Each number is 128 + 32 x the weight over its row's rms, rounded and kept within 0 to 255. Layers, rows and columns count from 0. The size above them is the row's rms in percent of the matrix's.

# layer 4 MLP up, 192x64, rms 0.238, rows 144-160, columns 0-63
size [117 106 106  94 104 107 103 103  99  98 119 105  98  98 101 100  96]
[[108 105 134 141 137  96 177  44 113 170  96 154  80 105  93 136 109 143  94 121 111 181 148 123 140 220 125 138 133 118 110  66 102 138 108 111 155  83  99 122  85  59 103 135 118 123 123 117  55  94 157 145 114 169 155 143 114 125  80 114  86 111 135 124]
 [111 156 150 139 147 158  94 103 132  80 132 124 128 105 167 165 141 134 161 224 134  86 130 128 180 143 128 191 195 138  68 121 136 122 168 156 117 119 118 127 191  75 109 153 185 151 151 154 120 110 132 183  89 127 125 112 152 152 124 112 153 134 162  67]
 [107  87 116 186 134 101  59 157 141 167 119 103 131  88 122 110 151 125 140 146 141  92 162  78 154 146 106 148 185 154 106 141 166 101 213  97 126 117 218 159 159 156 162 112 166 195 127 150 107 167 108 106 122 154 131 135  99 141 106 168 144 142 117 115]
 [126 139 133 126 142  94  69 103 160 131  99 148 149 175 124 175 117  90 104  95 181 115 161 129 135 112 172 171 135  80 163  55 119 147 167 131  99 156 111 139 137 121 153 118 136 144  88 132 102 125 154 126  44 129 231 148 153  94 165 144 175 109 141 117]
 [151 109 110 122 137  84 129 137 146 148  47 175 133  91 175  97 136 132 150 120  85  94 179 148 102 189 166 130 160 164 142 178 123 165  91 126 137 134 140 123 134 141  81 203 122  71  98  93 119  92 157 115 157 143  85 131 111 194 137 161 142 101  83 125]
 [209 113 116  66 130 130 129  97 120  92 117 109 126 145 158 116 150 104 133 132 179  96 153 114  86 221 148 116 134 120  98 136 162 157 194 125  65  82 129  94  77 127 162 109 122 120 188  95 165 145 116 137  76 121 131 126 141 103 152 140 126 193 118 142]
 [163 156 125 104 146 117 114 125  94 139 145 154 145 120 154 145 135 110 133  97  93 143 133 114  99 100 153 162 145 232  91  57 118 167 114 101 115 127 140 224 144 140  62 101 129 154 149 111 110 128 133 139 194 152  79 119 132 111 138  94 116 206 146 125]
 [166 130 154 135  61 133 158 115 123 153  64 178  86 129  83  63 123 134 124 107  98 102  98 153 117 135 171 106 151  93  83  61  72 156 132 154 116 123 178 116 158 114  96 161 103 166 121 156 132 161 144 140  79 145 101 111 183 117  67 138  91 147 154 126]
 [130 121  70 162 169  96 142 179 143 125 137  82 140 131 109 111 100 140 108 139  95 171 139 111 133  48 116 133 175  86  95 148 131 135 174 197 172 140 168 120 102 149 136  94 136 150 145 112 167 145 168 173 112 122 133  62 190  72 131 115 161 168 104  98]
 [139  85 173 126 142 122 135 147 104 119 148  93 122 125  90 144 155 159 103  73 116 126 165  89 113 137 189 132 105 202 153 137 163 114  88  77 121 165 105 135 166 120 122  96 181 140 163 134  74 129  92 144 123  56  98  65  94  70  86 107 114 104  97 143]
 [158 211 108 162 177 129  93 112 123 136 160  89 100 123 127 105 150 109 141 142 119 172 153 167 113  83  80  58 114 143 190 139 143 157 127 102  97 109 121 152  69 172 108 173 121  92  95 159 118 184 159 122 147 128 164  81 136 122 188 131 166 109 124 104]
 [109 127 212 125  81 188 126 148 147 101 118  82 141 137 162 157 158  98 128 145 132  73 139  98 135 110 143 127 117 127 154 129 127 152 116 136 102 121 118 129  68 166 180 129 129  77 129 159 132 183 153 113 105 118 131 127 156 182 144 188  90 204  70  71]
 [164 129 162 111 178 147 160 123 179 142 156 121 119  99 168 114  40 151  95 139 103 125 153 201 126 145 121 130  65 121  92 156 100 131 111 121 143 137 169 146 110 174 210 131 138 129 142 109 140 145 132 186 121 125 101 160  79 153 170 174  96 145 178 144]
 [146 134 142 101  94 133  26  78 149 102  99 102 122 156 118 106 120 111 146 100 149 100 139 159 141  90 117 132  99 103 105 100 131 131 142 180 177 150  99 100 139 175  71  58  90  93 112 164 131 122 115  67 132 145 102 113 123  60 124 155 164  82 112 167]
 [113 108 138 143 154 171  88 124 123 165 128 115 112  51 161 137 106 123  99 140 102 132  83 169 157 139 106 111  98 181 136 137  69 147 170 112 140  80  38 132  91 110 119 137 150 101 134 100 150  86 192 143 150 156 203 156  86 133 121 123 121 134  87 167]
 [163 166 162 134 119 144 140  72 125 127  77 203 117 128 133 130 174  71 133 162 136  91  87 182  84 134 135 151 132 138 113 127  95 142 106  75 106 123 115 149 228 134  99 144 130 110  83 143 117  94 160 105 170 189 135 171 140 185 139 104 131 125 111 138]
 [124 134  94 162 114 141 180 133 193 120  87 164 113 136 107 175  94 145 114 125  91  97 119  96 163 185 126 108 118  61 131  89 135  96 114 104 127 136 187 150 134  86 113 134 105 131 110 148 154 120 147 146  35  86  86  66 154 128 122  97 172 115 167 168]]
# layer 4 MLP down (transposed), 192x64, rms 0.245, rows 144-159, columns 0-63
size [109 107 100  92 108  96 102  92 100  97 103 102 101 104 101  95]
[[155 119  96 117 146 133 129  99 139 130 102 110  98 125  82  95 130 149 165 136 143 155 121 116 108  97 108 107 151 139 122  58 103  21 135 143 106 141 155  82 160  28  97 124 124 152 105 114 134 132 122 141 118 137 180 161 194 137  77 128  63 117 117  89]
 [141 128 169 119 131 151 156 179 151 165 178 124 136  99 138 102 105 151  77  98 151  55 128 105 112 147 118 116 143 117 125  88  67 126 125 101 146 116 182 134  68 164 116 126 144 156 105 152 165 119 163 203 180 162 126 147  80 143  79 162 170 115  99  71]
 [ 95 151 117 108 138 151 143 148 105 148 126 107 140 129 160 122  94 117 123 121 155 146 137 119 116 208  38 109 166 161  88 125 149 184  84  84 116 157 157 102  69  81 111 118 144 114  70 130  69 142 125 109 115 158 136 106 136 110 161 176 113 133 110  40]
 [121 150  82 113 142 152 151 165 148 151 125 200 108  95 124 159  79 135 165  94 119 154 151 158 137 150  70 126 163 159 125 142 156 129 102 135 123  93  98 131 161 158  83 106  89  91 170 160 148 101 138  96 162 157  82 186  73 140  85 141  48 142 139  80]
 [146 121 153 142  96 155  92 112 149 158 150 163 182 134 165 143 153 184 126 158 153 121  88  96 113 120  67 148 102 137  63 130 173  71 136 185 107 148  72 103 150 106 151 141  91 178 132  81 112 143 110  87 134  68 203 139 139 146 102 146 133 133 155  96]
 [128 127  61 142 106 140  85 159 133 169 143 121 123 118 106 150  71 127 135  84 106 162 126 109 164  97  86 110 156 179 121  79 119 157 142 103 103 139 162 135 125 122  99 151  61 114 165 133 180 114 100 145 177 119 140 206  99  60 162 113 185 136  84 159]
 [185 165 169  75 117 131 153  78 137 186  81 130  98 116 132 107 139 223 148 112 139 103 102  36 121 118 144 149 173 149 129 136 144 129 131 179 110 147 137  88 115  64  95 120  89 101 118 119 174 135 103  88 119 130 127 145 169 121 171 111 142 150 120 144]
 [146 124 131 106 208 181 153 114 177  88 183 154  86 162 152 131 118 179 141 148 116 106 134 113 157 128 192 107 129  99 132 122 143 116  80 104 167 104  92 132 112 111 141  86  52  88 142 104 117 115 104 153 157 127 118 133 154 119 221 176 158 105 113 134]
 [123 206 149  73 103 185 146  79 139  86  87 127 125 126 139 134  83 118 116 121 203 111 150 112 148 114  74 142 145 152  73 148 143  95 145 135  81 112 173 161 130 117 140 188 153 119 127 133 131 112 100  62 108 161  82  99 127 155 165 133 165  90 118  86]
 [132 121 104 115  61  99 144 142 118 164 143 145  98 103 169 140 153  85 127 112 112 107 143 155  51 129 128 117 184  81  70 112 171 113 166 141 106  84 142  80 124 129 107 182 100 146 100 155 197 110 174 128 121  62 167 130 142  88 155 139 115 115 183 144]
 [ 87 125  63 169 181 165  52 111  92 127 170 174 110  88 130 131  96  97 158 136 192 163 146 126 122 123 134  81 133 166 126 115 133 171 128 102  89  93  89 116  82 148  99 168  75 134 101 200 109 171 135 127 135 103 126 170 130 149 147 103 153 137 135 108]
 [108  64 122  98 154 151  98 212  88 103 113 123 130 104 138 127 173 161 154 162 125 175 183 185 170 177 145  77  77  94 113 167 188 108 103 130  99 150 144 116 174 130  70 157 104 102  96  99 105 144  97 110 114 126 124 100 123 104  98 118  96 122 128 149]
 [162 144 118 113 118 164 110  95 130 156 101  92 101 126  73 114 130 108 162 147 175 129  99 141  51 102 201 138 129 125 170 139  85  67  94 170 108 114 161 174  93 121 137 159 165 104 111 111 170 168 117  80 168 111  70 158 116 103 111  82 163 137 143  93]
 [ 91 143 100 109 210 119 144 126 165 166 102  73 167 152 144 118  90 140 125  94 104 177 165 167 143  96 164 111 150 121 163 152  59 203 160 118  95 103 157 128 108  89 134 127 120 140 141 132 147 124 107 126 167  77 101  90  63 171 111 117 152 174 118 145]
 [171 114  91 152 152 158  95  76 107 164 167 167  80 141 123  99  94 129  95  91 132 148 123 198 158 117 113 179 127  88  57 129 170 155 142 110 160 116 140 190 180 131 116 144 140 162 156 129 147 134  82  95  99 118 136 175 136 155  82 135 154  73 169 140]
 [162 124 150  87 110 140 113  97 104 135 133 175 160 158 128 127 137 128 107 109 157 212 188 164 116  56 126 129 147 148 116 140  74 116 135  73 151 180 135 148  71 107 172 157  96 107  91 159 134 155  92 117 126 120  89  97 134  65 151 131 137 131 178 189]]
# layer 4 MLP gate, 192x64, rms 0.246, rows 145-160, columns 0-63
size [105  98  97 100  92 102  98 105 101  90 100 110 107 105 112  89]
[[121 101 198 106 103  92  94  82 122 137 104 127 163 131 142 189 126 126 130 101 148 111 174 100 142 136 146 147 165  98 174 114 142 151 129 134 191 136 102  71 198  99 112 143  76 153 103  92  67  85 163 122 121 133 146 146  95 164 112 149 196  88  94 111]
 [ 76  90 160  90 145 124 126 126 142 145 131 112 133 162 174 138 171 154 108  90  88 138 110 202 103 154  89 134  49  74 174 136  84 132  73 155 114 138 116 144 155 119 178 152  99 104  91 109 117 105 131 109  94 140 126 206 142 124 110 120  78 175  95 142]
 [126 155 118 107 164 107  52  94  49 130 136  65 149 124 109 103 101 132 148  79 128 110 159  96 187 129 105 139 171 134 116 129 101  92 149 126  86 159  39  95 122 146 178 110 116  97 111 106 113 192 145 156  94 122 124 108  92 151 167 138  99 131 130 163]
 [106 136 133  94 169 102  96 142 159  83  79 111 142 150 157  82 136 130 104  62 152 157 190  96 125  80  90 120 128 116 147 136 148  60 123 132  96 188 106 158 133  48 117  91 107 138 118 145  67 181  97 173 137 102 147 110 147 128  95  96 113 104 108 101]
 [140 148 107 116 102  64 130 131 144 123 171 157 164 112  96 121 178 119 183 138 164 105 135  83 114 145 182 108 172 112 124 115 132  87 128 128 105  91 175 176 137 134 103 103  97 162 159 131 255 142  98  76 135 129 109 110 120 118 147 141 101 160  98 122]
 [124 120 123 121 115 156 157  63  63 110 124  66  72 138 137 115 154 138 203 102 116 103 109 137 153 139 139 123 109  99 159 112  71 119 125 175 112 158 104  79 173 103  90  82 136  78 122 153 109  94 107 131 140 158 164 172 132 129  91 140 100 133 124  37]
 [111 139  91 162 130  85 150 142 100  98 161  37 115 161 119 120 145 104 105 149 159 133  96 166 110 102 171  65 107 144 156 142 150 105 121 152 127 113  87 126 153 124 138  59 164 117 186 159 165 141  95  99 197 127  99 117 169 194 147  97 134 100 164 145]
 [ 67 156 121 114 134 152 200 104 120 120 131 117 172 117 122 140  75 128 155 118 209 135 169 104 204 117 122 171 232  89 112 133  99 131 144 133  92 117 133 134 182 124 119 137 153 131 113 187  95 118 107 119 114 124 113 162  68 139 136 152 147 122 155 108]
 [ 83 162 100 165  80 159 153 105 128 157 111 138 168 174  78 141 163 127  83 100  80  90 170 149 145 121 154 126  89 118 161 148 102 138 201 135  99 147 129 111 151 126 117 117 169 149 145 140 124 213  98 112  71 146 155 146  96  69 102  73 146 128 119 169]
 [132 190 132 143 139 123 142  98  96 109 161 113  94 156 130 106 136 129 163 187 120 183 143 157 103  96  90 110 137 104 203  89 152 177 140 123 122 146 129 161  45 158  76 165 140 124 119 159  81 159 115  76 197 133 162  77 132 160 147 137 149 122 156 132]
 [119 166 125 130 162 157 116 118  83 138 129 106 132 158 143  93  87  99 155  95 138 187 119  94 114 161 155 148  67 136 147 126  65 150 124 147 123 186  78  78  36  60 127 156 143 161 110 101  87 121  94  90 113  89 127 168  94 151 109 145 115 149 136  99]
 [ 99 237  94 129 125 153 126 177 122 114 156 132 125 171  88 122 100 161 121 132 114 135 128  82 158  83  85 124 152  91 132 129 162  95 113 135 115 178  65 136 143  84 136  76 139 172 158 174  96 152 165 146 163 122  91 158 121 131  85 165 134 116 168  86]
 [156 124 148 108  93 165 164  97  76  82 107 122 126 170 171 132 175 139 138 184 151 142 131  83  98 113 116 107 196 186 152 165 186  83 110  96 132 169 123 145  91 166 116  79 136  80 173 162 124  85 146 106 122 140 142 137 171 100 159 163 103 141 125  86]
 [ 59  88 129 116 169  86  86 123  39 131 107  99 173 156 119 100 159  99 146 158 140 147 144 111 169 102 139 138 106 141 122  90 112 129 105 125 102 106  73 186 120 133 111  96 122  80 120 146 188 155 157 130  80 142 150 104 138 179 118 136  54 172 116 146]
 [149 106 126 150 144 126 128 150 135 173 111 119 154 125 144 133  91 154 194 120  46 163 148 136 165 163 182 130 124 147 107  65  95 104 122  90 116 122  74 133  99  79  86 100 110  74  70 159 126 120 198 155  99 150 113 142  84 180 147 162 161 145 112 133]
 [143 106 140  82 102 153  88 148  83 147  67  74 128 125  96  58  94 100 160 124 158 151 146 158 123  78  74 108 102  79 114 118  79 133 112 112 141 155 138  61  84 127 143 122 139 149  60 126 161 108 130 174 139 125 182 165  83 138 137 130 163 130 129 174]]